python train.py --num_hidden_layers=11 --hidden_size=512 --num_attention_heads=8 --num_key_value_heads=8 --head_dim=64 --intermediate_size=2560 --vocab_size=26177 --hidden_act="swiglu" --norm="rmsnorm" --norm_place="pre" --norm_eps=1e-05 --positions="rope" --rope_theta=10000.0 --rope_fraction=0.5 --qk_norm=false --attn_scale=0.125 --bias="none" --tie_word_embeddings=false --parallel_block=false --init="normal" --init_std_qkv=0.0242 --init_std_o=0.0 --init_std_up=0.0242 --init_std_down=0.0 --optimizer="soap_variant" --learning_rate=0.00248 --lr_mult_up=0.776 --beta1=0.95 --beta2=0.95 --lr_head=0.00735 --max_grad_norm=2.0 --warmup_steps=200 --schedule="wsd" --decay_fraction=0.568 --decay_shape="linear" --final_lr_fraction=0.1 --batch_tokens=262144 --max_seq_len=1024 --doc_mask=true --train_tokens=905100000 --max_steps=3453 --dataset="wikipedia_en"
Each number is 500 + 50 x the weight over its row's rms, rounded and kept within 0 to 999. Layers, rows and columns count from 0. Numbers have three digits each. The size before them is the row's rms in percent of the matrix's.

# layer 3 MLP down (transposed), 2560x512, rms 0.0775, rows 980-1051, columns 320-383
107:483470484480516578434509533511561492555493525502483436480555524512562516472466519486558635521394587475501428492435476480507390433520541520440507471532563491565495478490467582489497499545506465
093:446468485539506453454505499423489505451405417497509377514526487488505516607463412463494542480481535516559492462610451475481436459523530490332458470429553532504440451538494522529509541514434497
104:482410544488500535515533490518512592559418477462433582504554483467447485535576520489500502466461462477483455499466516482497488517475480541536426608372550454531457456529497421437421451509483464
103:418418414511477538537448545463590486553436496544526433535536524523488540512439484524487510466635582492505489512436585508529498468548463529517544487578484467517518513472531519477545432529567540
099:491484504476552494511480448498466559562505519549516555457440499524546523596516623556502535503412535551534519451526498540412446507424378418450439529571488511592524457467495504462486537430532472
105:505518507416538467508583570497542497509481514544501500447531484499574488557431556586475584524534414505529488411536425573497486458418480513514518421528457467522487492527552551527512481509508578
097:482441611511549505494433413444564503504481507469492491575496565481491423509410446472492417549455506592510502411455447568484526489531635456466523460530593557445496512553532516508557509522526529
104:515617567422525486429440571576511436533465485517488545617545569466547481509552520468459527454460400478514536464430542534566466480450560461490514508444482519381547546540448446519426487565477454
105:565543487436419509535585444508447448493421517396427501533536506560521497452462480469498446465464525465413523584504512517420516464456563564573437496515546503456496541395496531494470520546498513
100:519465478545549491570544427595508577485443476527538431511482506552368548576429477558427424471413513449472531485549478493508466478463653484505563475394474583478479504506472509402474518497510520
101:437543473489526510458557450505446510523510524459520486448459565522494512437467461442541436516446481380394530488514462480566486516488497517572559448531493462499547491509541516447463465490478503
098:496477526507483443449548390531474465412470449468456568458492473451505445517477418455598548386493458498532455476489523410524427476475502560451497488475401477445470500472523522576572492432513387
099:515541442428547470524484442445425523420441386553549554534506492510441503471575595433481478520460504486414453524489467525456579633486446522572484558490553560524491592473481458562354544505431475
096:562498410557581497622438559472518538427457400431541501561474489601457470538530468465461536492389497454465501417485450445451570453526573531479391387451577508417521578546466534487548500549589457
099:460550532485504494526443515487523538455481506498530442551484574543565593475453479572442454537539518490526472465525538481556494515479427473506531655549499493524532501496443476536475431535463513
099:490520465523471533501560441528483569577410510484431547428592452599465504556568501506471553493552428459541573518537392541485457456518502526532515413495460508542540561424418404487525571447518508
098:506551460512415444404589486531498557428470547506484407470450514579479471540482503569454533500445426455438445464464560458529445484462470491549470450470542585485562540532498545512546479571594502
103:507603593455402507485481460499500509492560525528484571519442557535529438514472456568517638445514404561430566409493437502545493445525425495510492468568502467575528482475479387447494426539435533
100:546482494487484542516478530442488439518464461486487608415525427527554495559579513569409518461415511574404497451509466540450531518486514501403411512428523471450560497537479498487510464490565471
092:492466485443529513546488570489513514589511552480416538447508527528598590638594504576468562499549474500483520461404565464571391670486418521482622499501496461390516533531518525442557507444451543
097:466464540528418535512532530549536493474602523476497538497531493463508617462538476508566501468559504490489476599578331482532477581504494544532490406483522509660462501430543461520541568463447535
100:462443447467476482414383488434408449586471465436469480452406521541596493569496552555428488432491481541476525465482550473507470464555495448431477452527588566582410510491436498494512454506497435
094:443420534510519528457531504563481473560546480457474456493543503548468554412486565530435520585494485545572451412561573492500532596401501400528432372474466473506496595535529443496412369500507465
103:523598567456563520496437490521474489551583463531459497490491504457447508496501424555504479408484525454494546487500431455483568506469405460462561455399437570585479545417526514511436506466552474
101:439515485591462492469445562446528529489448537463394548531527555517447469466414457552512502467507528608469554476440537538427483528558451394451457495470516547481476555485461492567462451492599552
096:500535514430526525511396564544600487453412413516497431534449535522469486506525393441464578456440480520451478485515412502484531438494458419507613497456556383549461595508537553520449525495429488
102:552514470487405458483526472441609422577525571550641541592503557430446459525462523480522467410574495508551568489513512469494373489479537495480424531412539443570494492507479533522581449440455538
107:510481490492494607452584543381508443468441480486511479480530561482498539508448498450508572451489451528550474526453546518500515478452440504545493444583513509574482464550419497389464488544410458
095:450392480526478498514553386453550495487405466468598486451548531486585517437643439473541476474520585476471459523594453448521450515539602565492526430574441566432482533395454487572478496528464514
101:534503595582480580456495604508465548456540517629513523453645520416542471473370593478571534522473543576556496472445509479465559393530570484580498444420547486515502583602500464555430514446481477
100:452546536501528442464462546483543423559455530501508470532502490603518470433476556421565545459512557506529490523488470504550523557498487480590516427493506527557450586473543581445532480466536563
094:481402451493497475484479531475481441573408483511467494465436548461439496587427464480499574577499416501483493369508478491365506444492409511476480562456469503435472458582527591467500511463563443
105:539528364459436543469501463525532560434493487479547532486460467467482537455436543494509513504610479476595563514490429484503548486515661520508494590562588554473604501513490504558528512457523484
107:543499498550450450586473569517487509421408502569480512491544445440498585503497521486526533531580479551470460456529509453535507510561571567458552436480566499453494505511490472535472567595452516
102:516479554471433562457471501560606485537540493614482492514405461495464452626517511533552503640457584581584459493525578439475542500568506519476485526490472531445498434465485495486451509534445471
102:488426470416448489497488565447549485468512435550504484444454487503513483511514442543444500490403502475509409574514407439455468475489564504525502376400523487512486408553500477489430526475482489
105:511488514554460507516488474494515474484567502600522548502567519563632473503474597475482478440450497505537493442505539403549472544425523601488523492508605444541440517565511538449552554461547525
104:477522528524477488535416529511516507515477539462595544508452483477573494473480546541453527491501477483505374489496582503514572545452409521596472512391588528508445516554514395455542581503470457
099:518461485567578494460482502542560539528455524454513483439626386569537485567429498595481480474449529523531574538560486500517456497394581594468487496454443448531552577479602524512426418558463490
099:578397537515517397562517466545502537429562514378581599579483473430511424496531558466541476546565407524430444491515590537461471502490514420531437530471520437401482483377532420489537581444627556
103:494511559536522592434543575510517444485475567481491539535463527489508439504441559532450539499514517560528533459573485501561526432501472493524548495497616543496520488475505435579435438544485510
093:517437505467502541496495563520498515524494512514524530497533525447477533606498549519453558526460494594487507515483448557509498505479460461571549521458565499533475510518433534508476469498444574
099:506402455431473526495501399492515568475552436473366443536482518500444518462576475466515553505434499479416589388435512520520487567573442490590455538462384606557538488531595473543484443479480460
102:529432509497515648573565448432502430378498529482521471482589542510439468515600521475496467568467489517552506487543415435435464485472391580569494554434457488538491499486521477514501521475450503
096:516516515481460567479530518485576557558508567531454512560536482480588426404506413565466518546405542491501469471616500526527430398498538475502457527429495499503421507459523459522483512491548536
094:507452485471538395457500489417470492525480474590493423403479519491602360474619450530517464473478554439537529459502555500482553471536532454541608448526484551576548535498496515567509523495485464
095:520544507591587509502536494488491522481554520510512558528520473478498529498519572515585520554518532505510443516464503474422512433571510546494492475529392523552489485440506422544513383502554511
105:472583453551513521595455610562605440538502453532453470566491441437540545531571551601418545524456482532480496379553585470484524507517496511440499466474382371530471479488429529503434469624623499
101:487552472486527521567514476512555479479529527495503574526527490418536537528533475424532463506558472452417567466505572561482540556546580563472491484521520414474442531480483373468515506521476537
107:503532386487521503572471593502363504456557505614466537560467509457536424465430486455543495473515511584394489581521465531490516491506457620474467476499542512402526556477517493516502530553515592
099:389426503494393604476499490544533455490548463523551575476447513434526514534406453499481580562528493513534575406504496550533590514541538519459506488418421532628554554489485475489452517516417594
105:472472489514476567600557521550529513484505461533485522460474478483478484459592468436543522516651388472554430504611478485460478595515424447537448495460409485489495504567515546505555446541423516
099:423532508465454527495531442575524516469443486487542427466445525461478464449608491442483513497432440485517498517500380510476522518580481493487533477429547518527504507578427536458504481477510456
104:548495439482483504468511507529448468466469514489452491479541540534537417535630494551519447570388513539431539472530502497421525568525544484470474514414470462566520534508551448602467514555458510
099:482516530479422531539534461469435547500467531526529533441585551576437464491584479342497470448571541531512512493568425437592450543506521525557491624515499530489587546516506503507466451517418488
097:561489591499506524467546535524473530458476440466522450418498516556491535574507458441533535572434488357548634519490544503511456506435448538460560391515521461482493496556464569440501516525441478
101:569431491458548525503553578478504461443410457484499437533412450381473500529527401513501376543537584479486484492422483544472428501464523545491542479463549416382484488521525629492408569529527506
100:434590532524641554470423465443480574449477526419496631509512537495589530494579494492487444470520514498496473576573607499495432465511534512475493371540591411459547486464471482433470403461464455
098:493548466473536453393526507516384485558534379426559443449554540534507447572408512502482439464519503425520507475445489508543497466469512519446459608432605536451505516442399580467483542482452506
099:512534518562497454497622505498421481527481474598524467479476520388526531480492468618428526437528506400412509531455497450454433564456577531524574533531565502408467482574450475508502435441466466
099:399590578557417522557602584490459501531483474565424411501489514512449502499512580510495530509435448464485524519546526554499562511402479470524520511557496544524478457633556497483594402473452369
100:412499441537438437456486518575425551492493526506521423492485529411424529432492490536471543511482517444458477482544390509531589453503454522468534391554492498457519590512498512481538522551518519
098:438533339599480462602420522604491488494477473506497456611567557478543526514585395484475447444506506520466426481455452509587552483501496498560526438610499497471458554499456454549457564466506436
102:435552465452507517511496461480574546462475601584512520509576459419472533502475523453524504512489475530586470429425443478481461509598386518512531550534535504598490402513579527483538431455492433
106:595508460534496537504480419513492520593494536538484491524526547566489416469473483436468458483553406490497548497532392421503481395526523448483536545482588557534507578416490476468495464473478562
098:526589477472560457515505507489524542477514549506522515415395391502545559462547447521559457492483497529479457553533531505503490399504515487469557471512391440543403503557531465469383460456461475
101:465467464477485500459412520458435486535540434472464495530485495442498487534465501520490558522496557486422513604477554526572563550413461413441512567545487472501511487486551447542538545577529431
095:451556457505482550437512413442501475554525488511518479550427535518552518462508380483417554523519527495573509484522538500533495490487487504483506495516505505425463520484465400516449490581444600
102:565455491484510520406576474521419446467444477497484430497417516453506496408520454471494472531574643497513510458487377397558518446425468405468529422540543479502504535462479608549545512517535615
100:615402489448374497603537505516552571488579503523482429488490496557492553390526496502476417632492497473464544501493520507478547457492461491590571430542578497475478578523492450505463563452540613
099:506568501403579540438508521455545511467549459457485510503468501453551518527501475591479500539610486422516483459445500492586527547415513496537499512521509515419506484472497378457398492518517571
099:476542477547439573508461529497487367487548481494435483556573521534497559502431454476623540498493476499520419415567483565516506545492487465472513500583451498490497490514556549495496511534493530
# layer 3 MLP gate, 2560x512, rms 0.0671, rows 981-1051, columns 320-383
098:533489532536469513498597545520463545505524445470440492378467556541478472553475526491449428415619503485444490439404559550490520569556430516558564488547461470566508544479593476507556485553466577
099:488584532452490430401401506526528591424427569499546509506506450456536521514527549571505416444554512546462537473436576449521403517556509453489529492476447521457562579489507508509509481426588506
101:440555444561480550506524517508423481562560555527412458551457452405361474519537499467532602532574576488440498512505534477608427568592434528454433447499570476560493423496531467632485530513462621
098:491454509389456460441487495555633510458502537540531434391572508546393474467469447461519504485609552433505452417512525451499554468452509502495581535527515508404566524534552429501529465507514548
106:491414559502507500514564539390487526521524448464506501431566501529463528512416519529402499513526402511506427540483528478513507545522507534461354524491494557489482535496517559484450495436529516
103:609396354585547498510508423485456495457473461497536530535557513564543515489541491442472516458464470515459526513485480459564469517513528487561462569499447633589484514465476480488433502515596577
099:533573439535520566519458572495493424607374523570489540509540476450418437496577580467468494552572477637389417541507536536540579503541557460545613546523545473480463592527553498505453465503520469
103:441452583488405436603460537468538521491442322556470503456419480522470500550586435502541534481610482441517531523463559519366564515547419570477530472453458501426434494490566589510512509431517534
100:562568567418491503420472503520510520550499529418494481412488447421615469441609480518542500551495480520433438460541479568518470537546463598548498495511457458581540497558508511507538485493490482
106:524431396541528460513521550518531517566408536496477410572501538586494496478499512454577549492508506413464479540593572503561534494594518473520593456495540434488470537522438495519513451576507450
102:519510460492457555401515410507414549530505457534534489559500578516465491422573421451542508503457454413527569529465464517503586435493489640497636467525517505450453490509487557499568499507504482
100:492548489482476527430413422505497532489510467508506486511545555509413524465530534365465429359535459526519485503589477426491565604521448556527516609519518556481444498586486533564500522471378477
098:482559545505456544486578458429467490520532550681458426515598568488522511524459478519421437375492435588443477480510462605544596532533445481581430557430496463562506452488495494569549452531447462
096:558449527469595517454513542542554548594508437469377528421528460456504538412389504422363521528445502480525484523448454479507562519521566445448499532495397545481501519508417434514490441534471553
099:533558522474524502457513531445478490471469510437551515546458456545437571482428501534597495500493602477449414451517460549506606542496471475538530505424553386489461563524548459540536508577527507
102:466475523483510470630379523576525449568473608503536543517572522395482433491514477392578518490483533510496512482519418382506522553545599567449495506439452530524497429512473467591593562486461528
100:474491512542583503480518551517507520438457439330487600528517455512552516524529459427511416420529466464409546415482586470406606509450494497563519537508464518465525532516576400419475508421500506
098:509548511586520446546482503582484478500601479434558449521545525515452455384467442510589498470573516449603501571435523400436447521527449437584624453462489561498516509508512609485477432455539500
100:455514551481529512431484430582558588445540469516424432460516544513506513534391461496537509503588540465516507513601497519372466532592481430466557477515558535462496580601507501465430428474531475
090:570452497539452490535474453526484543487495445487420429587387523579504575513460552528443490476483494588428493529516529582542494547494432493541447400640587496472451549541400533489482506499486484
097:540521493538549547483496515542486533520456487453555527512497601499458477489470497600520492512585532511409490462474542448517497479490489537567489476586516473477443448494481558487424552461496566
098:510571546526536504496559517523465514547531503568487463529536499467491557496500550489431416512509512548516426445511530504491426534401511493531495495501438412496400528523577537534435427568569463
101:543594429574523501521491436494476437565579537534541539550558460475506520547482495459518412461442528522565471531561532552514411528483507550524488522566513433425480417543462583521602535523410523
098:462506498517480408559628535542467477477573418521644493473491459465433530461445437574440527548516466572539452457455567487489435500519512473547499524459445524491643521482566527501560427417380503
104:471482497496487469436473494470439513480413460535521503477506467585421589491500489475426588471449528571471525485491447479450542601404532450540541541525588497470486508573495546566523528567433554
097:485521487560413533450482569476549502593562502473514463526530577532452548582503512453535456444541523492578575399535422457487490381471492480483539509461518498460534427537379543549544459476459432
099:561518497457470527528429546536566469484602531586469562563502432465433454524429470549503471573480489509526528550506478437489496476500455377572490536440489550498490460552436503498509453451597523
098:541431580551509538456453554535531592476557489508534466530499487552537482521510512438504562467526528577513527504503474429473539492407486472462511523553583528558478527489411542530502513522497491
098:518435441448459463571547485486565473508563480392547509541455516562523511507586401508496438485520479469499550526394449500535444570548535549469586430489469489428518384451422532500576554514535529
100:465506561508445458563491534453586450494468453525526503598494469581528587493455482484557528458541480515517547509562554462404519540534515554550501505501645526440530505476477537559491494539372479
098:547545471462500541452496483485511462412470519487554463524432463585559596498495511478490471511567542531443511518492520522503485585536413429503454505540497504544509553480383481449532562468441641
102:524546451461557505527489468486540542524584538513542532526476438504472539490543399412487480497525512430477540443512499541519531533460471653430392454517482529469438450490543515456578500579534568
107:492495523425460517489450456567423454536505586504561400514584531600607552473504532482493512462472511457480427517530484569477480515472444490371617568540503501442490484477479500427476545641568466
102:576505597560544565556499454503552549471455415423499563470448515548493436521488510421539447598482532454401575480528490516428405557508459581550546477524445508491493488477514397423522569463441450
098:459511442508501563513482448586439518564537543508464433514439469544439472557482522471400396496499411414530557442543494564525499553568425512520517435528450463524486514370519428498507551489567454
101:494555547455497430466461568466448517383517520531533595494472576615521479450494552557467457543432513505494516499492538475383489518471557516428454466460418518543466445458516594497504510474423519
104:509521497471497595520559425556503483512586405546456444480488540465456574490497506498515533546528551531435553479482458511487497466455546595376470487524459508478519507372480508545495517513458481
099:524472525467583517520554569486445483531428471536508537540497440475532495528483477434477572531571417517495429438539435488420497487429453547486447547580561601545460520549507607476400459591497507
105:488523526486485497432526464526465450461489495454456522434444522422557499505483408433456568451515496499423547425470559493543534473460464450488482542515477450513528603565453613571519457597505534
101:611532469561473437469389465457513525463545507451470501527418537504497543489472465519428451480478511529540534417537487484417502389550534480535522504491421439493496475586415497559521576496604581
096:516410478525457376596521580502446489385482452578424434492436479533538537572463431464429538451514538630469455604405483483549538574604471399474576424465462535437541514538393487591457481465479516
101:512384450419433466463458441488434565439499612514473409544593426435432408409513513557367551545489505510443528508438489440506485535427498539544493468533483505555465467507604454570505438558532479
095:435442406489424544535448516550433391523578434548469519488503440457456458504494551542512443487545570444484455515470514507494545527540554474570407505542524468467541437448529452522450496527488525
100:470543460451545528446508597378547501508525463497507444414438505483591546486530527485534494463491553440437513497420508485526429462495437504489471561494466490527505514572496541489436525568516499
098:493531439501448469383521516499577501662455513578518459508397550530425536557379584499431498482487493491464470505571474500539403466571429541525464625523501489499511520543448523494535490480483526
101:536449456514511491428484445564482506577554531464471412529589596567566585541526468495489554401520517555465521488496501532464537565450426506458486447551586503514454546534422648504442443526555447
100:484487418454477519558490489526513478560504552438513465510606565600506468417412450481570531553495538541484489539414508581428508481489477392527499488571563466467525470512501437544518512518430452
099:477598510483451510482507534585473490575392484535580494433515529444560504414550447459494475483566524561486556488514649477532484522586507548471463504527447518462437483567516418442458462449432450
103:532502488596531473453571565492387461462566447568457449512484485480461448488407488600551467520435516440432507481514607425522509503529530460496449654464519532532441516455433528519493540470486494
105:504510459489550494585403397465576569584475474574419455544539562554507583446462475482451521455505565438494577497423556461436524554619481479507436444519552466500590484566556447570502418505555507
109:508488487514527612439534480522517512418457498403510502439552428468537522462453529427530481522456486522566463410502524535537484485442523611572409530522507470527447501450501447570508497479451485
097:560535501473475519479397507509541474477426489446469458448455491458534531510536549466441481439509522509545441551517469462437486504590539524504417529503520494546564378536501540468448475443567488
102:562469545499499418496483531511531447522588555474448395479507465530469530419498486438572560428465519474499527544448574517571480481462573408485462590496510464472458520418586452503519467577573512
100:439488516465552479497451586494497518435543563445499548425497547511512517457496519635445504444513562478491450439400527586374557447438530398426595522506470447517411489497549517541435472523585511
098:544540528421450444422417609438493486483517427566547546500487523577486580480447485464389475500570455493506470509505444542524463520509466526505492414491492504453496457566488533514490527531446574
105:465486483525503537496476453486565523539567659523557461480457493577441550480477463444531507480454432548491576463621471503465503567555502558487426615459487482520536466414425397486490572446524505
100:547304478427504467498468566548518410536458510507457458570418489423471532496544492534472503478452510464538491477417497444570513407428402529510479517484511499476592435492501495457385572589557582
092:531477614542496561447564467488422521550500534475525380425546495482546491502563518599439561477470435505395489523538567461539509577531553494517555496557509487491438492538515432581473397565547495
099:547505514530494495483429556477513514516575497547566557560487503437489531525502518497523547500500560530514473467596507539411491553461453518528530351587536553475462451522534605579583510450444407
098:608491616548528533432440472442480462504601535521475527481541468495484529556419450506529423488529578476553490464461442520410483418499522482410563595564491417475477474462501425476500532483477466
097:518486472458474512425537449417521434509552456456457437500478498596460452476566562497400507446516509517495431501479514548481498491597405440439503548506431527441488450460507595454567531532434458
100:520537586544461485424583411496559554467442511504429538545461504376522496526542501488512467541563504456550458519512593497497550449500445565421464532417446451489538457427519566523543482456563506
101:545490453410420513531492480428590447542522448491439474493502590517363511466580355504445540466516514493497574466438561610478484493429485495487535448496458602520611446434519489509491573588479448
100:502480406573446413512494436497566564524505512471587427566457575490484509482529476573420489298431549488509518543488479509469412498440457473454545560495467423484486436387567557451526548469474460
094:458470430510584550530479511492607393558558539522594549478440535507444450504477554470411496547503635462543549432423438507503501489439436469528476526534524493491541474554516524472451425432588541
101:476515442442534526485459426471463461485440498486535453590433491441553547480480554553491535476466469477442477595490484477609448542455556451469554483521443475359537448426601496549487574519555503
104:571466622429540507525486498515489593490488485506560527558444485490459526473473466517481516536513574462436447625474574486424515483478541403444526398518407532555536522572607473584470478455528519
105:488481514502513474536429592454632442493504493453560564573445527516564471529495487567524531495549474509516525611469519389463584516617484574563529549475397511507616532651463494532473493524488479
097:483446491522486526441538416430457451527431451482552426503509558486484498477466543426424485449392403579530401513505548488547550427482494547499597475426557528588563532492493438538508458474480519
096:572480514412568525510573459430492477576588472418468518560514407494578471528479533505451420475526495505537474476517564537606463560500538512474637529560531489494421467565460490465528491487464572
096:519476565415511452499472512422527532510334447503531484560560432501554511426523412525382484467499574516522572506445497503487454494518519495502470492497443510562510476476537434414542630430518477
# layer 3 MLP up, 2560x512, rms 0.0666, rows 981-1051, columns 320-383
091:503561479464451444412447660513438591500419515522487550490518502602426547505518436467439440600469513548502519508652463470494512468435422506478500543488519511539495418530517573470473435529524513
102:447519484558455496490401462495491450408630553511510457512515532402542522521536491512577551497526489522479671456560484498441475468526499422523495485537419584382391534480451433507547495509487570
096:411619489506537560521468465517516460517430502526488526519449519394451467523540496487536502525584479592400561536443411434476507505532412495470436493541472538442494508472489483498600540538471549
095:519431444471394510561607531493468465440595498435479614519444530478444600484507506518474497533529456508475566526482387459539508492467507527526504454417497507566503442447528543520505495440509436
100:549409513389512558442494469550494595596490602510518595582464544477556557486564444488525458497435542474585504540410481494475525543504423534493434622437577483548453486529515510479496539517464460
104:496499471513475416512529497546630522559541526561462499471460494396540553502405410511429425516504505536451422495521485513445393464579543443451503422533601502413489439535498574548479480469467454
100:544573471435471507500429494501510440573521506631490530473514513508479477484549512424510558589544424525490556535529585562438552519503560487477546518545460511518389517508461533425497430451551448
105:442463448524597480531468527485536578544561534575517507509534450475465533459482616581586566531517483552562550472493372512560470608483538487371501502517477574477462496500470431454521504522502489
098:442519517475368540456513446545540479518448568529419533467470398401530470414502438558594427521504584472480479539423530565560554527460589468521501517438470469487573442503514538505539447446478465
104:504528644471419492517580442509534628558435413509484613481509521460551472550426466466498418470519429509523514510411378473583497483482516484581484550589551634465456512585490493447525481608463569
100:514518479505424574506476493400528520523514477561465510480580486561524479467550608547579581533505477512512409520516501567583422507500519460503476559544537527479468385550467475396512605489543574
094:479460485459567559531468570596451407577518519477599478448527512582584549494445585519531534562497523534400537468439463518455480563597554480522548427486519497490478503391458585584468483458472482
092:530452577445451514460498522558397537510522537431541516592545586499575478558511538505429483480394535550525536413551447518487530563524510523478455547558520545544579585508431477444435490513545455
105:413537552520517520494573507454514460499503502405514537414580542553531462532505495471521488528505575580531470484554526435502508456422501547443489487482411561478452542582482574438556535484541482
100:444484471401516423506498514503448442469597519547606497440572616524430488549506508532493514469472480523544363484465469493502543454536447527441463541410524417442524434477533484498507397525503531
096:480493579497420415462465493441517565523485471522492542502523512524491447545474454494484583478426481520556476454474431417548470453481445472442423557530545516479457470610500576508641527584436473
096:529438543414496592542459429541536546440530514482625542464452533575431546438455503517545516486485438528538475439503538527489495499491468443512526434512478577563508429510461458448524494472512569
098:526490469561374548428527518428439562479486534433483531457497461443532508593555496666478430546415492506459451438508448502438488543458439537344512457454584448446496488538515519431533493446499476
100:467548456500528480452532535538439474465552614485483542505389547432513491469463568486561444507436349512523521543533518484583535573531517543518418445470499580499578627532535516512540468473515521
094:482422451555440507442581492551598539498504550552468564482474485357501577557503498497490428548498485492528543530618480582503461499490508523492496389530603536534510515470538488539522617529510510
098:587486468514414447480485531616524497440473539520482475555500518539471453490487499553446476559480466483451484491483490597457494554474444380441536395475502522523499519459430517437504485533560484
103:517511516578464497427491571463509466468436419493541493531547565549550461560521412463514535464531461489523522478413503470491394487502520510451584512485499548533556442517499429438552594450484441
095:503494580478517544543469420568555523530545508606456482531435522506476567472467413562496395450530526532508554550464554503554527463554503497536548498628496483552551508551458534483431513460489519
098:439372551446539471542473443509509514475495484548511471526473520488455504504487497487633550548496518443469533645458492517492490466552537409471447525421536521529478575507444493549396542477511452
102:419565482494503506540563549451522430481495463498474440436499531478485420546552481525537542548421436367477526434572464513520478516557496461399508399438423455452479529476482419572452449608556466
106:476447537480483480423538562460562498459370479500538440547528568451416471518545608530479479426538430597548581518504595428522460495432495597484488543453475436507530551438606434499483468513501546
106:521540516562504437460543571574382450567482621467520584482460538516489428497509466503616494564452544527423487520562478475493396454563491438467538491484543503431504384574586586481503558511506504
100:467511488534527485500455443519488512524472459461482495543545436513514464472496431478503525489502556503579475513518470505512391464532524473424558411541542455505542455482477455564622496532418522
100:526515564522554525480436546536485464619492532569532507553545539501482460409475530556575482552347456515549428538427484495482430529518506507445527476505497444469499570440494468451501491452501416
093:532533532514452579501467456554470512542508498457564525464438456457454478510476575584474517400539573518544449499463482517561518540458471553542491594459442500581524560469615409495568504479538463
099:459409417483477425558487513482498516547443388498447549469473511483465464478461419601522515492474472494601483457406575483524553519520487479509456545371544494475459504449469581541532571445486472
100:581521507440424487559538498548519531473409576490514492478570411467426502408476547522495467512526540603513471406559502449588468447514463498533540477488519509449473552498553546501562473522477474
106:452396503482425476448523491416509442473577461423522402450518562534484490591471543535432483460487551391547537542446459540547512544470451504506527488492518457568542497429526529469470474472506422
098:458555420467459487531574523523459508525496550477431535403533490470477563532519534552500466441506574527546503499422507467505516512502476470468537531493584463516549497518468455534524569527563601
101:490507434498510398484494438560532416490488424419432496487529475477516401451466509513498483410488564500399568588546501544535465521423487431568527506458463437493516422588441477467480474457396469
102:481434463510503481496463535524440548541441457523530426563538491452477656508389480550475527443470512476410480591529489498485515536490544463489479446543547481571451473571493548470497517580479490
100:481546556529508476551511539425496443528463557430522369455497577611575468504518486525524499579425475524485436525537485538505548501438495414549471509511485557570485487569429530529414505501472483
096:445454418440440504502431449509540487473493500510398440529442458465471449514572417498384525556561490513526471493507520490428552566525452449422517423379438559493565479442504437487518444484502512
101:425520469458521454420467484492582476502450505533510519409509569568429494455431463484538490461472542591536480572453435496474519494480533466554482535513521492476481568518443496481462448599538469
099:479537529504521517597445566433498516484450488554530518435481552561482492491522506500543501530519494480524484509543490488456497486539505595478493476437384464560400440536495559441515555470548491
100:527408594442523596494472516480483481518508504500478573498550594526472494474505486475432388424409516492405560538500461471451516460556539445511503550546559484482419428491523482454524508513483437
102:517454507459533387484552482539518497506493571419560421433489450434619482424553483491427479510473475544468559520455467500509516540473509598448478490533467514642448531492561466539521439555573488
098:451493535479531412468558533552511507556512481485509532591562494509461602519532541444508623467474400564431533396474661508434496571480404576504574547440534517639423558465482486505505521523547507
103:497470498471543494483532515457499516493481477444467508465495440592586533576529548465546501461509496496510510509500447564559432453564468488451481555462457434501474481452503505563389479433543450
096:455444594513486521479529461404481502429524471507540520417525478458641467407587404532539491510458493560517520456534487587446508499502489440505575480450561477489527469498473509512514561504478486
106:454441528488422472579491496548501545461454494570504543502464491512469539489516434537481440426497519490532544547500453510540480518542546419510452509535451486448587527497471431533518512543508587
103:540469451646487420421484516587522584599523582522484533506452496527641528503524430542421444530548550412477562476530505499460444449515490509497490488476440469380486474468579569411389523553486477
098:486504504545447443500532530519569632564512400553421485443476531479506439531562535475479527469529495480530552392618485495532576582618440446566515497522558497499511559525387434603436491576452483
104:499453492497518511430493440515410501342606489507491520550554548502512453554474441396478462491497531492474466600530479509492541563501471539471431502409496437492513498407582500510444457448513569
098:480540616561578567468408490519506425391512445461575527397482489473549545451537518572559522450556630543564604470475501475563571558494542521535525480440483500507487463554515495431516554508569615
102:462433648542513561420532403472555527543383518572423444549645453475513466555490446512512519491461526491527535579578457485518421488494457398535526508438480553456503526571486576481497497461456485
098:464593510431582497456509533564482435458420498432467483573505510491431553430523483453491479519468472556429430511429451522461541502461530550585475482416565400574492491462502512524483599522525511
105:439480509432507491586506554503509498452511464459497498503521572504536464494480495497463493451482537434476370474502502546455551451507452601482501518513427430430464427566431453531510494549544537
101:544538561464533472491488495476545447519450572485491510510471483543533389549429565462452507504549508476493463620597448426534473519532440406474572421556434562461522489515470470474545518498542481
100:544414487570450535543510559515570496435541521360488518476477495497614595559460447456476528669493477446546544489463572556536537523542451512441507475460538445588593398477593474427481487524542482
104:483540504461522488516519571486416532428530553436474476502468498462475465442465464543471577549503444455492579488516489474554448487517510470558520509429430546530552479466405609527487553470547516
101:417552513413443543494527442494416492547576432427547511470502370567519514614475506541532480430499409513552417467522545532485468480500495469506524404497495413470500430466493557587581553568545465
092:541537404395461379485519523525498517533416361555526443525514495531405462528448489474542529489521603420452524460517476558515600469470455491471472588481493507431606480474477560588498514414434483
097:562502510527510487510571520430474534508556533608521449459420534527531579503503528526496540527553479433505490509530422514533580544498545470556535509491502551489462408460450439496502519529615407
098:455437547570517445414467530565520601582497474497506475481484550532501423556502599496464467474456442484392535497465485525577474546449482510577498515527476480533490497504506515531495550494511495
097:478443451485560567500431377441522445522393525462553602564534490523563487479523446514561521536556509531552523388541380580597411629559460481503398541549452527484488486467537451426478539477511500
098:564516530384462526536498386522544492449462437541525502505494502519577446451430508490530454493520560481504513446493488467499458497442462522493568572499450383395554335550504576487448600538494497
095:499565468487503481449595545496459473434504505484560402474524576619505482491472449517483512481519476462508560485511521507441573464467543425466426546520541435526560389411545540568530480495491483
100:559443606581533500489483581547460531503563437365463516488508485522520506468464496605398510499433492460509514472477507539541479576418426483563554551493523469443435552503459517536504462520482428
093:524552509558513405571545508417526600417597468502533478472483492434572468630592456460462590517476458537538454439572478531515526411425551532380472547507446504541482516538543438559491500587441594
100:494505467523532537511442561523512486453547450597532467523420522446485466427553557446558528525516473469436542493510400453547494564399478500450495547530484465555443433483422406424371558472471573
105:555557430660459505498498457516446466491594496538441564555475452497476506500535498454551437436528468488532521553537528572488498511504586555539508503535535509477524433475537542494528476446400491
098:476522445552447496484504509536527489512492528600385463421563522519470444475515454494424476463488569459498508478536483452448469510467497441415470551401571483477439466456489540567589463538483470
096:489514525573598585440479456491529583487545443475574471502619526510441431386461467514503457513502541448482471536437490594453480543414483520527533518446478536534525518462512469558512452433578402
101:576507512517515554531498501468513504461435459585434496512423577481518476518423520530495416559569535443542467443504546528518509572602525485518505506450482529440441489590524478501473552510526581
098:583464464471441462502534523508479471538532564574478519560440526570521445451592547419550451553517467562408535470482453582462585376443472523531604509453515533504552532519548484533433392559575480